config.yaml
n_layer: 14
d_model: 96
n_head: 6
n_kv_head: 1
head_dim: 32
d_mlp: 320
vocab_size: 2048
activation: "tanh_gelu"
norm: "layernorm"
norm_place: "pre"
norm_eps: 1e-06
positions: "learned"
qk_norm: true
attn_scale: 0.177
bias: "all"
tie_embeddings: true
parallel_block: false
init: "normal"
init_std_qkv: 0.0256
init_std_o: 0.00484
init_std_up: 0.0256
init_std_down: 0.00484
optimizer: "adamw"
lr: 0.00577
beta1: 0.9
beta2: 0.98
weight_decay: 0.045
lr_head: 0.00915
grad_clip: 0.5
warmup_steps: 233
schedule: "wsd"
decay_fraction: 0.685
decay_shape: "linear"
final_lr_fraction: 0.02
batch_tokens: 32768
seq_len: 1024
doc_mask: true
train_tokens: 148200000
steps: 4523
dataset: "wikipedia_en"
Each number is 128 + 24 x the weight over its row's rms, rounded and kept within 0 to 255. Layers, rows and columns count from 0. Numbers have three digits each. The size before them is the row's rms in percent of the matrix's.

# layer 5 attention output (transposed), 192x96, rms 0.152, rows 29-31,61-63,92-95,124-127,156-159,188-191, columns 0-95
102:112133143132119164083113106126127090125150155103125114168156104132075105139106114113155097140130117114119124145132118118085116094184172134165130135129085151127119114162132174133077124098121129161123189122120151155142158138119118089087131088156135154122168133141157133117146121126140107137
111:128084068113126116150104099122131122087150176127100133102137140125136140172129156184120149140115148115140114139114137105120154186111142122158128108169135126134121167130100103109163075150103134120107130102108121142122111114160155130153067135084120164133134115111138131163089144133114151128
088:086130131119137154140119158134107154112148102144156121090088115122108156102184144109121134094148129184131148143158097118105110128070115137114131125097158169102143154145122135142120115143127165121097134104149109149139179109124171130127151117114134074129106085156120142094156092104145137104
083:133146163138070127101131124125138102108113149103141157123168145124110096113108155093168129119135123121116116118159107157055100127106157114174128156111092121080126132136118170136119142112120168131120183121158138155101178136116137110117163098156101115107148112128123129134160152097146125111
089:146121119127160143183121054097126124127133133126141119113117114167120160107137153165128120159115163145141118159077093077118163172106141130138117117150134090124140161123113116140114137159102124144112120141089111137123120126124153134102059165097143123109131145138139093146099133173098128113
066:115130120110181125125127109123099145141122130118123099115120076123099162120137122115122114130118168149117137139115124133118152099087119116152134095118161193116134148139119135061115079169123145159141121075090153137178163122141167131112132124151141096155153114133154138133092144107148162098
108:088144144104111133132087114118105128126143123126140135154051127153124098150142125153110078137146133144075124109114084124149151097177112138134093180153163156121177154161132166145102143141109110170122180122099134140143102151111166117117126120125111135138147120104105134137126125112132125101
123:099105123136107174099078147109172097117146166140142134148191090113081127101151117103145096106112102142113130133157126151098132128156142119144136109117080149132108127124109155140095146110114132138111165141143144145096151157103125072118153131170103154105129140127154100117159143130168138114
124:116106075126134138166141107096150120130120144104111127084165146137118156138118164174134144162106137122154091135111174114125152152104121110160152087143125117140100130114126127127151134131128141090108123126101095185105118129144193118151091093071138135114116132128131085145125163112124136168
115:138134137128167154120131105139090165116149104112127119109077133154117145072125131112121146103150145150162141145118135102094130050091112142165168125158161137109125146129144154126113101106155129153143099086119093129144153149107156120127124112152154073144151156167132125135119097129117110092
096:060147161118132126138148055130082162141157124158186152123113166144153119129137142166129100143108128102110125120108095156173130134117144121130099169147138126125134117151106137111163147143127141097130141160114113136104096132143135150090107124082134109121148129137130127115144104142124089074
103:107130135142099097086145157152201104108148117116110154133127152102118108119122135121137146112101115101141118100116114135109124128145176101133161124093099132093136150107110152091104192092142110159135158117139150116110169131137136088123186113165149122129129126121147092131159153080137137123
108:109088092141141146151179125138163094118160135114120179094086153119137142153122170169161148151131144148136128126092106105100171154092141116136133121099104107090113156137105101106131122096128140115142153102125156131119146144112165102124101122117130180138099117142099103120120162087118165135
102:126127122133164178154118104090068181122129160125098083121101105153102168110160137135106100115188129165154139142172136080118109091132082160128145096148165149143133131119154123138108072115142127127119116124103120122144142129114148137125102124122121137124154110144151147123121084128122128129
098:079143127116117158110128120096125107159165132139124160142107112131092135115099164156112093108177117132090125102118126121158163098170151150138138163126139159129117148126113197129101159136131120139121140121089142116142068133133162086139134113173147134111165145107138128107128113072114125112
117:116144134137109154088097111116104106103121148124143124145182096115064121118120117109146101125107125129124136122143117139076118109183163122173131124121077158115145134150136181135100121127120117153112165123156156140122150187093096122100140102176114172106130129128158112131148133127153125124
118:142090098126091122166116130168145149085111143096112116154126139146136122135143120153088150153086149114142128152085154098135175148122125091180133105149171140150157132130141090138152101149109137132099148114098098159124139131128127145144086116064157128143115109129104103152105150119099150146
102:105153111139124127128138141094111157137125116128140081095085134121135154098122163136123127078160116145155157134110128130104088139077098132138119112110156126093108148104127127126131126125168142130112145100142118132142159135175198110124136128135173066128156138175138156136142069130133101124
085:057118155131137124120142096130131146120170132139127159162113143144130076149140185174120119156133124097098115101139128168136147149183127127145135142118125131101128117127119161123117128103130129115147157138104154138165079165128146130098115109068132148130133113131139113066136098117107105093
107:115133145145112137115080114106158070136115122127139138157168123111083119107133134115147095120115135103121127130145121112080105131117170118162127160149086111107137144134114182119112156120119098133099192104137145133110178173114140111083156115160099138101163147122159120151147151129159117119
118:086080107108126134128159138166136164139141136131120141111125159134132178133141120154108162095101146112091125170119111074117175128072153104160151109137128127132135132109114092137152096129101147084118153148104102148127116150102154122136097140081131155159091150146106116149141162108110144117
093:102142122117102137107132146102092182109142125118142104120095092141126145156128122128087118099146147160129156120133104161142125132134083132147121120100169163085135135121137103138088101124171182126141122126151140150167139143161177112140149112132149070156113092153110139106146094089127155113
# layer 5 attention value, 32x96, rms 0.147, rows 29-31, columns 0-95
108:123130120079177134204129153105134073162140074149127085110118120107105123177151140132098161132125134094144120163159132111146108120124077137119093128149133128136100110144131082134127124116139130118155107113115107136157095143129145172142140122126126104141132079146090157121112129127116133095
118:144143157111143113043140136155124170119079084118127120136105137153153188112127086104132089126134139103125165125154112113137127105126099118101079168123095130126115105089122149135134172140124103163125145146152133102129125135100109136109147186141148106130130149152131139128154114136157134110
093:130148108139062099132130147114115145127140130127136139150191108120119154156099124142102088176129132105135148113099140111158141168157187088105145133091110121126141097135131087141116145140120101086121147140129189136127102132129126129132182134108087130119094136115109110145151158122105130163
# layer 5 MLP up, 320x96, rms 0.182, rows 0-59, columns 0-95
112:114159144121130141099098090127130148122091065128109173109154130105141156159119129140101149177121087117142127156146139124119125159133139151136146120101105089102090160058120138142139150113131123121100144132105104109164122121111158154144154074118186147120129115147132120132148154105153134161
094:134093149118157120167118088113156098099112125099153106102142125124117113156171137152126154136126123174130115143183104102068091122114140151114133188128132133107082139096112151155143124119126140110090157109108115126149123111124187167132169108170132148110108155144135118122115146123100128131
076:134135136140120106144074124078125187129107138073120119142157135123125156136125112105096120106129075162169099163181158111119115086138117123107169119111139158120150128124139160128130122138141103112135108106073121101146094129122117151114152088155140149124117141150151074135111110116102119151
115:106127120109150144099154146109124123142162128093151114163183147097153136125122119144103133131117089117136132097139165134142088150112176067122143104120099124114116081113131134114121128145156127110166148098087183102140165136150110120130126102137102142107122139150155074109170139112101121165
088:076115156125108112121126134098143098157165127103154142139136151147156137132148131115131149169154073145136123118118112132126139129123126113113170176140105119143104115101066137112138174184134126107131121108124156116108083063140142135136163145168167105113101151100157103147140126122107110142
099:111124139103161100148150174116153079144123106138118138133123153102132126188159170099139150154105125129150113129137149176092104114085145082089149079163145112094126148126131134117133101121152099116162129128070156096135144153123105159100111115124130103116151131128133103116130136125162155103
078:123129136147172077102140151074109136172162164103135124145172173082118130127151158144124162104119077156134121121157143126116092125150127099127122109114116147117113134136134149150121141136125112109125166109090143127157143160106122152091125135130094136134088138161088093079097148128116105150
096:132136126141108130105151141116172125130132164092159148083107130092105125084156120148078135115120101170138103105116114143133144154161148122113154178156126121083094120097140154168140181138106135125110143122128108121098134118153123131096154065136087123139096137110179143121132135151137142111
115:107137128135089116133112167113148126151115144132117154118119137128126172148131130141106117142133137169145100133101177142140147142127169128150137121186102080128136065066118103121132121126171138118144093111126139116114130101205124136063123084133152146131117136138127102130118107129140125162
101:138127132101091088095103175095164121149085124110104158147167134092103171165100126111094131195115104131142130126110164126160129134129132069126104120122096121145139121100141130119156133176130068160115131117110108105113131124138116120122147140161152112111112143138125121181131125131123120154
102:130134101089088144128158162110144116176135130104143152129147152142104122097148155137125132125141141142133120068120148131097157161139124094095161128178157105146108122137110098143146149118124077073149086094133130137128138090141164104081121110135121128113107144161132122141168178104113127126
106:180085130117119142161088104080110141161149133135143119114147131126116119131105180080108166130140130111140116145176094108119129089113129096146138163104101125151125089135091169102144098114135125137140154082157120115153106133150120162120129136127137141106137185123149111163110142153093101115
092:096100153119150092150130118072103118128137136100141134113115139141094130134102140136121135124174134168170140156105133168103120118102087119120106151130123145131156116120106112108151135175134111144163118069074125081107126131162164163113144091160160097120119139178114138139138099132115101120
094:135133122124124107104101158095123089140128096126111116097145138087141149176113115131134160167135102130145145166123173133106123124128118120160096140108111135128095181078121103148149143162160131134124096143093072122136106146088110125103169152166150135137141115123155132156126098123189111108
101:126109104143131177120133149120100131159137130129116107090140132114172118090103149113116147137158110147136115114167082106144146140132114090155162110192106128147092126125059159089135136115141128067131139108117146112165118099159158125150137114143132098114149149118139164145169139128105102133
095:100109103126112102141122183116174091149136115121106123124194113118111150186133139163134154171123092145138112171126168128135119127073118112140102115123120133124122125119124097121113091109106124124185104130067119105162141140152111165127170119107119136128107118151126109124133171124134148139
104:132116108110172136152095087094118138109093128091142108144143153119146115104127134139157160165149116161149071138150128121082124107123144127158118143144103136139078127126108126122152156153126143084108092129080103136135118122109169095140141082165094103119148178158170131148142129113137116137
081:134141114145109147168098100110152147168147136128105116146145124108135138117107160095105121106170138140130105143122090123158124148097106119154124169143109125132079098118085144084121087127126086127113120129117107109151127102125133103125211147142137122140115172163163139166128168144116124086
089:074110119127152102100144141125095107110133162119134083157157148120114131127130181134128155095126090162143097106180146157129106120136146095124125148129126144113094135118158149127101120155152062117133094054134125100139089165121180134125134135153132112133128120137136155144120121131087124123
089:116135148095109086093159160147119127139139109141129159108157134084158101188143150114098164124099115115188116106138112150116118106129152134121125112169151115120130145141131148115144134137142110167162135069150128131140137130119147116118114075138134124127136144074169109088103124124128118191
096:137145150126148098079117120059101081110126120147128133085108138102118148162113161115103136161166119183134145168129125113082137131129141133141149130101125124114126122116125122125159146166137135116129158092125140106135176126131135146099190119111132089106124145179161119133126107138113112178
094:113107153098165151117135153134141102138135119078130120117105168154105113120154133139123157110122071157138097153120155114129073162136156162084163091152155103110080138104098118137152131165137119107113169101123127109152154083136156159128130124153113120134141114103171157108140129104151112120
099:141070108088148134117115103129151119135173115114126108118137161128160117122156165167149119143128085139128133142179107143159146118148142143165168112141138121108057146116101160151126124121133101099146158060134094119145157145140129117123172126114111112091098123154115119127094124127118111155
100:149098111127096129116141147129135091150097161097135165106151159113136151176138176133141162156155129183167126140111187095087138154104160120096137105163095121116137146105098146123127099129154141093167118108121125099131117122130109140087112136106115158123106124111108098144138128141101131171
114:107122113126109130085085115110120135101112146138147150138131145121160138125134121130114138141186133137135107099109112137123158116102097154074137167154098122157099156087119142150178163151116128104104094113136093117141146109127110140108197128147101124138105182178126107133101111137155099153
107:123164112107106102120149132115142132144127128135138124144113157081125184176142100097148160157144125137134096155146121144100136146067103100153144088135170121100132142095094107079141088154161095098158111133123133095110144124140174123121117142106136093107138134104165128157135167133127125138
086:120130153108098121110099086098105117155128095090145111164135164114116125132116175136123099184149091160157145146137141129084136128149163124145129147137112136128062118121103153082119176176155121097127137113107109144130146118116132125089180129160125089142128119148125124139105153097130118137
096:101140141093103130132176132096145103154113088131142166106144139143120126112106179097138140199125083136167152106147137113112142145113102134169099147118136118115107153126107138106132199157138108092139156094114125102102141097125138120122136122137143087081141143116145140157094137127120110152
117:105128098055126088146149130140152101139120149080155105134142179135107153122135110143109130161115149122137138127183160136100125142107105119162170126132127130104105117126103105139130117121166112094123107130128117072103134132152169108132146061124168155108116168141128115123128163109153131140
103:131083095103154122158153105126137144148106117091167122111108149148161164132152163153150101148148094154134102123142133122104113142070110120132122134132145126084105125091107149110132093168113125096163144109102155109102157124155169117129145102156143072130155166123139140129127173129088116130
103:133146155096142135140148176088167132133124132164120129125130168037122136129142145124099141129113123114156086140117144132145119154120142105153124091131093100093100106115138121085128159115185135080134147150121137118168125131124152112116116098112153142099125150147129120128098143110088121179
109:104154150120125109154112101115095157113118099093121097136123153161150124130116156162114132155182096166157144102128130119153139096120094111145108157138147104163126110126116125095120143167148117071138087110107155119104126086141152137155165122123183072132110124143137138143132143132083095125
095:140092161125135143096100122113139168179139108083111102137122154112146138093135128150116096132126094160140090170129151136110102155117146089141107114152176117121074097115109081140122095143149124117121140125086088107143130135132150130136143146110146091119124155154165147164157177124153136126
097:098114122146133131116103132140105138146144159090093108166168179083140151120114113158120120134131104155150128091171141119123132173157126070122108163156167115137079118112118123112126122139175131103157110116125138078122089125136118152148177156144162078133124130123144115134149150125138110109
108:143133132143096133162069109105139131138116164143134101108134106147108129108125115109147093155140140173134068135133108122131138133086143090172133135156091118112129134094092145120133150142127121122117109087117151106134106109151192158084124120119180125093092160127156147167146145140110119154
114:098146128101151092117148175119128155149133164094134111143127185147113163107144137132082092166169113145155125120122164148126092149119097097120141152115135114111091101121084121106131154133157103094137115133105147101109135113129125113120144080147189110131108163167140120127153159108106116127
104:152125137100137137124117066113100120155156102091147117125130182142135102144100106134149139184149117103156085119137134101102116150134170116107137171121114116135131123124098165111161161139127117123161156123125139112135067148128128168065116147133092153116132126128147120171131118142096087127
107:147110136112130140103115100101107152154100112128157151088137162116147120102123126136139141158150113115144078127149107115110141115105136111131144164128141124112117120109084175090190162142114134114173145136129133109122124143128109158104125160110105130122145188094178084186133136151119082120
111:127149122119136136143088069113122139139103072127131110124144116084155127124142108126140143199140101176140117153152088150108081101115129118138153133150118112152132156095128153120152113112129089125104117153089129130131115119130150143142170181165155113106100164155138150143145153119142110091
103:136118166102107139119080142100095089142117076105122140105116161128139139154142149144111142136154068164156145148114148107148147100136177136098115120118105119145142101106117188135151122150156130136137144132130090131101110110120092147115118147104137142144114092099178124179139122138158084146
104:127137152062132126110104111143128110127108147089137093101091147127192139139154141144169124139136124171159137128170173129113123107127123170188102121153182120108121119117124107106139139127151150078114100121136102122103143116124168108084147147154121112132115118107137085126106101115113115140
100:116105108086169154105093144128165122140147104131141103144137209140137119109174109159157156158110115124132102107161127104151123117131148134148111116109111130135108167115076116124140163126158107112138087063113083101143143105107147128123130121125122129133095129140138112158170133126145134169
108:120120153103132121118125113121113149136132147090114115158115138132156147099113173143142107120188097137160146120179151109097133158116096137161121167181184135133091125137092122139113111147156117077172112125119132087134063099136131130130137167124123077132141122136100116121121128129115109108
089:149123136085140138129120087099127138126107182069133141126079134162151135108104134171164093099155130167128138131147127118079123176111140143145131173163152136098094110124101124131137129157130136098109152121109118117107121088138156084109155151134096144092108152157114148160114130134116124150
090:072109168161108121126109160141118136134152138134108156138191119119144131143083132098098130171129104168143147136106122145082154140117120134118123166147108131130098148120122126142104138126105104109138146156107136074064162115131098117156177138137128138103099172111127108117094147148149125106
111:159116138118127119143101102123129148100078123107129117128119143140158146139131164128119113120155128184155142158184139085113092112138102138116082158159101123135106092112117131112120100118161078109137107100160111098137100102153172144117169136123109068111123164162138155131095136118117137134
117:137169113106155129121105155132148147136127133119156126145113189079130140104154156140097138116125137140135113086102110129140132128126146080130179109157122103124112117111130153109146187140186113075150138087134154131138143124169112127085118088099121106084096149128126087118124129125125117162
103:119197158106111112102107119137124152127071138095131123121126133118117174131128118112133127123152139137146129135149152087138131183115130139152096163105118101128126123115088183119148132172162120115103098143125118131117098085094148111085157086148177136128085119106169131150116125128152122120
105:143112155118145111125144088063130136188112098117127098075117148148142121097149119138100131158140080129154129180145094149128107127131094157118118115105130116100102153112113138108144161134125128118123189096123098113106129150136156132136160163126112105120139137157158165141112126146158082106
104:134095117094118161160101103097132125172135134119177121096104182131135137153139137130139149151134135098138090150146109111128135108089134131152130160137135111095112135138079195112151104117142122073144163086145124112126150144138160130094124090118135114112130147113167080130109167150113106134
082:068112122067119111120119144119111133157128134134120135143182125079180152150106131135139124129125096127137117123152144101145151163126097120163105119129123153123098128145126142109112124149120112076178134113115115120088111107132143147159168154138167134119139104074141069124109159138093139153
094:147114151087099142083120141137139112145141086097126130063170160052121123153163123145125121152110096133141141117130129125156130144163152137125161121150079117135119156100122126118146139152118141121130152099157102131122123085163145136105128087133118132107125134083164130125109102124180124168
097:131161129118138098151119121108151138155113110116115145067161147101113111180149117137086166148115106121147132132148141140123110137128119127171074133124114116088103162107126160116128158138145164150087096145117082126110138133119120151087161100138133179140101142102160081119074135137129132131
103:132159114101166121157095092089124125122118121122161137092099150158141152167124137134108102111161140174145125164152112075123125123131139116156103134107094136113145125102122144113129133173129145104139121116093148123145125121125172124093138087104088145111119182170182137120079121116095120135
111:118142142137153167102131141079125108154103142104146132150116136086129151089112118112121143164115136123137110114143112105149141116079141073148117111113132104117118129125119131124193138166157103119127131130102147109146121118112117115131145173127186129095125114102175115190159173116178107136
079:122155170126081131142113103112111140107119136128124126094119114094136128140118150128097094113125141123176116133160103097176133149166121104110120203150101135121145130146134199133127144148140130088103172076145128132108064120142157130114162151131121120119147114119161133107108113136129100137
102:123150157109147108105141152119119189164100095142107196098155144062115159107135158139085154132121087126154082131097122149142149137115118090135098137106120115115091135122142127106126187144130143090169145140119127130093121138103114129122128132105156104117145156128168121106136147124123123132
099:141118163126149112133135098074157088147128111081135146114134120132119132135128129120144086149120113155136133173118128205095100113099137102107187113123146114114150100123138145144164131117125119143128153135080105108126099135139148120070172110104161148088151164117145123119161134132104119111
105:092128099124155102118116159086114132124150131077108106146206135129114165148121122138083105125113106137161140146150159143115093092147106101121170133107104130117145116112139123134131140131128098128151132131080145092104147159137119150125159099133121177110130171143150064122155123110101135128
089:090114134133102088101140150149118152130148119110135178114197141102158132158114150115111141155109107168184148119138129139109135117156109167127120130133103122098108169115123114123129172163117136093117111103149164119104150113107128131135153086139150082129112141088170110110098101103158122143
# layer 5 MLP down (transposed), 320x96, rms 0.176, rows 0-59, columns 0-95
109:143160106131104102114126107161168145126130137115145092142086095117158140158099112105124133144174137143073136140113108098108125136162089118138102121082154133112121088126147126179109164063136135125111160118130132174109157153157144182140123128136143132120160111111093139135145111121096138114
084:141091117135112130096144106137149158113157164133139108136119098122169101113101134150145130104115173105124170121149124116081148146154143086107137112097118131109116114207135175137153131134124135141149121113152136093110129122176179154103140107128102146137084109160134129084126101143099119103
076:129109115100064141094151137168133100138183095125108130138122130171087162106152103102163134137156164132068134134124104137128130092128117136104146131140141145119150141100147074141119156101142125118123140140164117067158125134132133079119132127139142150138138131109093163114168156120151124119
116:122093104147110148126113134086127111105153125144104094121108119106084127117152121148141172162158132096140125169096168149135102154130109164163128139130135124138127126084086130095150124123159136110149079133141163073103098150148152124139152159160115131109157133116147145101080096113126165146
123:084115148111134159153129117092157091143122104120161116138128121130159113173128135122111151135117114095184136161133105180133159130103135129120117179125151121115116165096114115089088137155119128131130131099111118138120070087188149133121162100124126085148167141128127110120144118102159142108
102:124176086144145111123127110120154125081097178129135118124058120091119093133141149132103084097104151116141081143126130110115138153123146102111155145145116127130120113163182159115153152136124131159088180130132146110102112154156133125102145093125158129141099148175145142138123107131107124108
072:086114100117142108159139135116164152075147107163108100130141129150132108107157116083141100150115154138090132092141113135081141128140175124109185139135131186127150149137151145118153116133142153100109111132106163132110165155131101068168118098118124103121132115084127142132131119145138109150
090:138138116113117135145147123147140119120130156121077157108079069117117111117107134164129096091115165106130155105128097140170125103131096098137115123142131125104124165172138126173133181165095123113124147157139141072147136109148144147109169139155128143187105119137155111114119129109098113149
103:135112178094102120118147110117122100101104156143137121168134123165118163123111138132146122120173074142123164091145140159143140085092126129125148144148128118148100161154143149112099096128069109167173115118107143154102169083139136143102122113130106138150112163135124088156118137131139087125
093:141109125111136133097150152116134132185104086135152122098112147123090137140124144130051116155114143125092106110109157108174101126124161141128158145138125070126116156140176159127151144135156128099109078132121120121114121143139154151105172117146119095119147151092126079153149134116155136139
093:101148108165100138121154116135124123165158153168108170144123123107092148141129110110128080083163171119111133099102121126108104141140162099080092124147109132144092126113139136141149138125119172131116127084118133116113143160145130146154075130120154173152158060148142132111144142117127148137
106:124122105127139158103182114130159125134134162128144109128161144131098128110138127124101142092142176127118151159136111114116116130085107104175105115169132120151111136112074132117127148128128170130085133122115142142158077122140068132148176132144122092120116165137114093138113101157124166075
090:117102079106119153087080126152144129149132160159108153115183126120099137151114121145156113137109126158154126142144093128149133108098098148139153134159127131152128113087108168113132156128091156082119124129112100153144089178130128121095145124104183095095115156134113106095162134124150150118
094:169153131149122156109116117127114142131175089100111139128130127135173074174092088112122117117127130112142116137164137135147139094137112127106154133132071168154138129148105121132120131104118104101103101165167149137146175162101139114158140065132156095126144114093122125131121147138119114078
104:121102105154143200135143114080135105128112137149090112137107152180118107148085116132116176128099129137068173111099086134098124119130123128137155103152120157154139156145137132167162139135110102100154108137118152134110103102122124163101121112144112119137125097139159087111147138150161114133
095:136140124143134139150118108114090160148165117125132104121128108143158102155115188114116162100163126081108134095100095106102073164161170146130121145122097116140154103139153145112112124115152103126115157113113122125151181178160118127141117137119173103120113088112094154107134120138138156095
100:114094104124124143106156124128166128146131117169125139144110133151108123121126092134133116108135088052081126114155137123114147130126163123082118159137092139114153145164175120119157146142105137142131110129122123158137181127126162086152115176124143121145071106149096159134162112122082124130
080:144143096109149140112150127084147126135091114118166126118148128137089158155099126145139133110123109156050145184106127169153099131121093155146093104115164125144125121122120128122170137125144160144115117149157114161108101116128091123153118153132144145134173088102101090100143156124150092135
089:142113096096162183159114130126116101174144135106092141124133110121171137122101136129094132105128142091144135125139160136128165154112128117139129093086103121121105100139150154138137164117137133157170116161143127116126122153146107068146146175107140102096113168120063119088145147109105138132
083:139093099132168119128094153154112150096144143115143148114097125161142132117110130105185081179098126127132111103102125132121133099130126132130132125105135125114117068139177088119114115124122139152109111177120125151139156114096108119143074127171159150093170144152147165102164138109139142128
113:106133153115128121109101149123120153174113112152159142116173141165176140153104136133151149141132132127157118106129127128138135154093146100125097140101109092115144133117078130096126146154114132077095120143131147105123080121139131150075144118129132175137091156111118097164098121101147098194
093:114124148126111150125130095092136136158176146173097155134121096146124105095189109148149081133122157130177119129136120132103138133148127096134138136083136153154137152145140117076155122166096108135106099084145118126133128149162130146138122146159100138160147116082104122068138100126134105126
095:125073108153134126134118138139108147132134133164132113132094133132127098155135119122161129210147162132100129134070105125115114101154125132101132143081083129105094093103157122126116130130110111145126089131150143151142162131131110136101092121152135124142123126166161188146141075152131165127
096:157091121169120161137153102139125132096170201117170140087093138148140121145118126133107136118132119142145092135111090108114109120115147155141139145146131144115111125171123150080142120151160127117113130100166136166117177130156170079085088106108105107121109116099122143104114136110141122132
100:113163137110124125189091109166144112123149169088108156120127108145150162112141071157114170137140152160123124095124100105151142147134165124135107109104120136106134125139143081137112183083139150141121099137116116123155104131166078096119116118120132161147136115165148104131138131099140088121
106:115093143155188140215133135102165103143158131150099091109154144113129089157143110126156163124107119146135097108134100148136146088121117140142139148107133127125138172152109089160139101143156165083105102134134093101176092115103138139118151123110124125147117103117134114115123120119121118116
091:137124162126149101128151130108156171151070088149089134140125120091137192159155137128112161152149140167117116125146140131160124123136104101112110142122094132140094094142138147121132131131102108085109103167151134155091158116127109129146134142134128088163098092120125149194106125108113151142
128:117130133146156132091126159092148110154098101113127135180158138133109145116124119134119128154110097176149111134134138118061116152090128120118133105144127129140102135050095147117119156112106117112155131123076137104140151124144102133105195118115180144135121168163136128139154108134140135109
105:145122122149131148107137119171180121094094143155133116128116145142143178072143078154145122141136122123150134096153129132102117176140084126126131180087107108129096131112119105173114177105125141094131206147134161106117115114129109133097129140142122113128095134151125142128151120107126104123
096:152072130150134131145120164139134083113122145078126101112089154118112115136118138162098152129142142142130100122137094125128115076133103167118122131152132141092120126160130147155181130126120123081081146103169170171150098121147180163100118138130145113147104115131149102125159126112149132100
098:100070143145132101106118096127098120128127178130139156149171134117141126118166117136124126144109133113106144103126169144148112124106151175169134120113090145136149184170127102129082112090121122152100088116118144136118115138185118173114153123109149108098124155097112160151121133139091109122
113:126164131121113154109095145144190142146118133085131141137143173143140092096111134160128097147133135143156091160161100105172123164151107103155133123150131116137086097110098124104144142151115134065093131149141118106120118094134097119143152133114154144112130106143098135179078120136111139154
094:120141112105111131179083113131105112117111145105146175138099109142109130128109139114137115177167082128151129148168088124092154122136109131129125136138127106153169137131102133098149137162108157130131127084087158170108157146098092116102130139138150176142140122120112114137151120130075087170
105:123125112143126150071119127143151178162074131138108156142118152137111189118191093118097125194123094106150125153139120137136115120136109104137080118159117132131135153125100109095129072131121140131146149098139131112115132135118140172128129114113128162118159101117127083142149144128155122158
107:138124117102141157103046122124047168130129166154154167121136141158146148140103173119124105127116120144110156119118108123175145145108139127163139124104082124140122130143160146123072153160124087115146127121126124138115110145136121112100111088129131142138111138124119132099148146131165090105
135:133124137119122149103175159142155057142107142126130129176160130155151160137138141135093131184101167137177141125135140106157124168133121077110140124116121113136136096095106106125122126086104123091125116149122173142125115143132116098112136169124096124128090113149115108132190139129097127117
110:143113102122090150132090116119148136119143161084148083171123139087077141173116160112116168119109146098145101125153121132119105104090140102101160116139171106162142126109131106132099138118155121156154127117158172119157107102170131150138128114135138152130103110128073148164136115104147148143
105:132144107128113159115101107076136100093102138121139103137156098145084099118113133150098147117131106126134086156129139132117124086124124149144198130171120158082169172126158111123124153132129173108123142142121144157112152118114129111138117152088150145140145120088100160144134083146145095162
109:138143100144132099115127110164152112080113105117122090119088144097123085130096110122132079146109094135149122170124131167127121167141102131148154125161148106141108117158116166125130140141143117144162066117149143097128124159107171142160099186123126142151086142136121110085152148115125113130
104:167122144123110109130135135119149126133121111108134126118099135128166141169131120091112151072153107124148158141140097137198082078144159138147093119133128130138124090158120126146109162121076154097105174113127096122165132143124105138155084147111123119132167107151091140147111125118141135083
099:123143129123105141180137141121096135126116125148138149148155079139115102178160098124113105138135136144163151093069159140097126119110130122087160152134132111132121117182125148098102105176139086137143106126123119137123113118129115049113129156122163130093108132100132167120169138137135149116
099:130108111098095148103117153171127178117138181150124161132139143117089080131127150190193129113145112153124117148146090105139132107149129165103128117128123129126172158149138080121124124102073114118114155107143144088122167118110098110151138141129112118137131140153100133118130099112100108129
132:136162153103135137102110126125208133154086135155142094156117157142161111104143126137168103145123125103167115103121106125133104127124131101183114164141159102123084127072108103144122141140147140105127121161104112126139112097112082122129142161136107137159137111134145081162107139147114103154
078:085090163148110174102168159139157114123150127129129117157140110087173112140116127152136161138087144149153136151106085099147101120165116106152140130081096125129159108138114111085145088123143147124100106138160139085138113101136138154112102158103155137112138105132137134087144113143148136169
081:147100127132097108113111149116103184155152127150128104117123110106172096116101137162117148101176153149081136137135140093138102165174160154131110127138090154113128128162173100106125098142134118100110163113145123164106141181108139136130094102126160107108110089142095140130103128134152116137
114:103108140143139131141190102106113186169128084107106106095109165094179110110119095158119117127122115119148121150175155145127119101127135130122132116101128111144102055152140129141133120125147107133106193136126145136124128152144137116156134119132119118150109159108112099116088124146173116160
106:132174106134142122150093116153091145139144163088112171151087149138134120111172136117113170105131146116123139073058105107096139129139116116137141143140123131122165157098143140125152166123162122090142115086124119116130161121128116160118177124110153166117102135099107132158156129122090121143
102:092081134166133113112141110071180123109147097115139122142156090103107086156142133089135103074114182125133098122162125128149135141137157126119115109119156132090126103118120117132131180148136131117114094125133130119150164120129168123152111151099144157142125100111140153109146143125118159189
098:139152109150139140125179130099131148118092162132169126136152117175114113103098103123077070124138174099154106120150135146147145159109129098128113099148101117121092127176133129144125125118150181118119113167128100141116111125097152083119105167152095112145122112144110121134168095132096143120
097:132140116144163132188141102125139150147151110087162098119130112147151094163113113117076143157124147166130118130094143143094110136149121124148139098088140122138150132123130148159108069109127151154128112134135074175137112092115096097156186098143147095136117130089114125113127115111118119153
072:140148142093128102162135095130086092165100061116140118141100114097125150129132107159099117147118135102142115118118203111143154156094112128150115093147083134135179142137172108133101134127103141133141131104118135101079091115128144156117138091114095131146136137158164141116136152125137116130
080:126137148110181140150107117144177089133134117114131195134099101138098120090150139103128110104135125139144148117104153167159099123118137104122113163132139182096090172150149127117109089133089115118161115139140104100122148118154130138145122106094159147141156150097125172141132113123088115096
097:156119093133144106138150084166113152123146131130136168142140118156153142169142106129085126084146156124107143085148133138116128124125114076141140058137118144088131152183146113127090156147166117128087139141141112170116142124104109096119139111120139166152125082109120145125102132152145120095
095:157149128124103106072177137144074160150106124149118126128163149161154117107117099174131116116122156139129086109111095127120107112110133111085110112147156129114125152185133135149160113129130128117064197096096123092148134142153103155147109130121138131159119129129124093134130133118103125129
108:135175148133169094177096119143144128129131146128140157086103128123109172159094115162149154129095120101110118116107111100106121078162133150137158080143124113151170168111117124145119110138136137142124084135154130102092098082126125111130106183103136117119123135145088145129170110124150121129
087:125153111156144114127115126127106157137130141092109151156145131101165118102142122158132133090114141135176108124127099150134125131135166095116135118125078140168148134232126140125116087140105114139130156122110154129155110095124140141140155129134114131129127106122128106029113125139110124115
095:154128167132129127123162102116118095123118084155144080104107125145127164163101102127137124144155139158114101100121188146112112116138106165194110120117143130103152095157166138112088145129101121139074164112145139170116117111129085090143136140128097125120102139093137106140154149132125112142
096:126124138094082116168115116139158136076155127125133169085105136104134107125094127164127108086121166146130149114120082130154123112074124094106129157167164128131148111162116144153138106148106118137165133100160124117123122128125130091154126129125165166125174081135109141126144089133114161154
105:139110111093091145141108127119156152107165137133143167176093122077098122137106111161128121083136143103114102108109123124119154110136132097104151169129126153137124112127116104129107142111138138103114099157174131121103132183138168084194138123140181127152124106109099160092119133144138144119
088:181106131141128094143103117186097125093162108078137183116110116133091079110120126071151144135132135088105118155127124130125118111122160142147117187143154130104120108155114125135117126130103148155106124137137128162145135121125148148103097074133155123125145111135155169164143119120165112134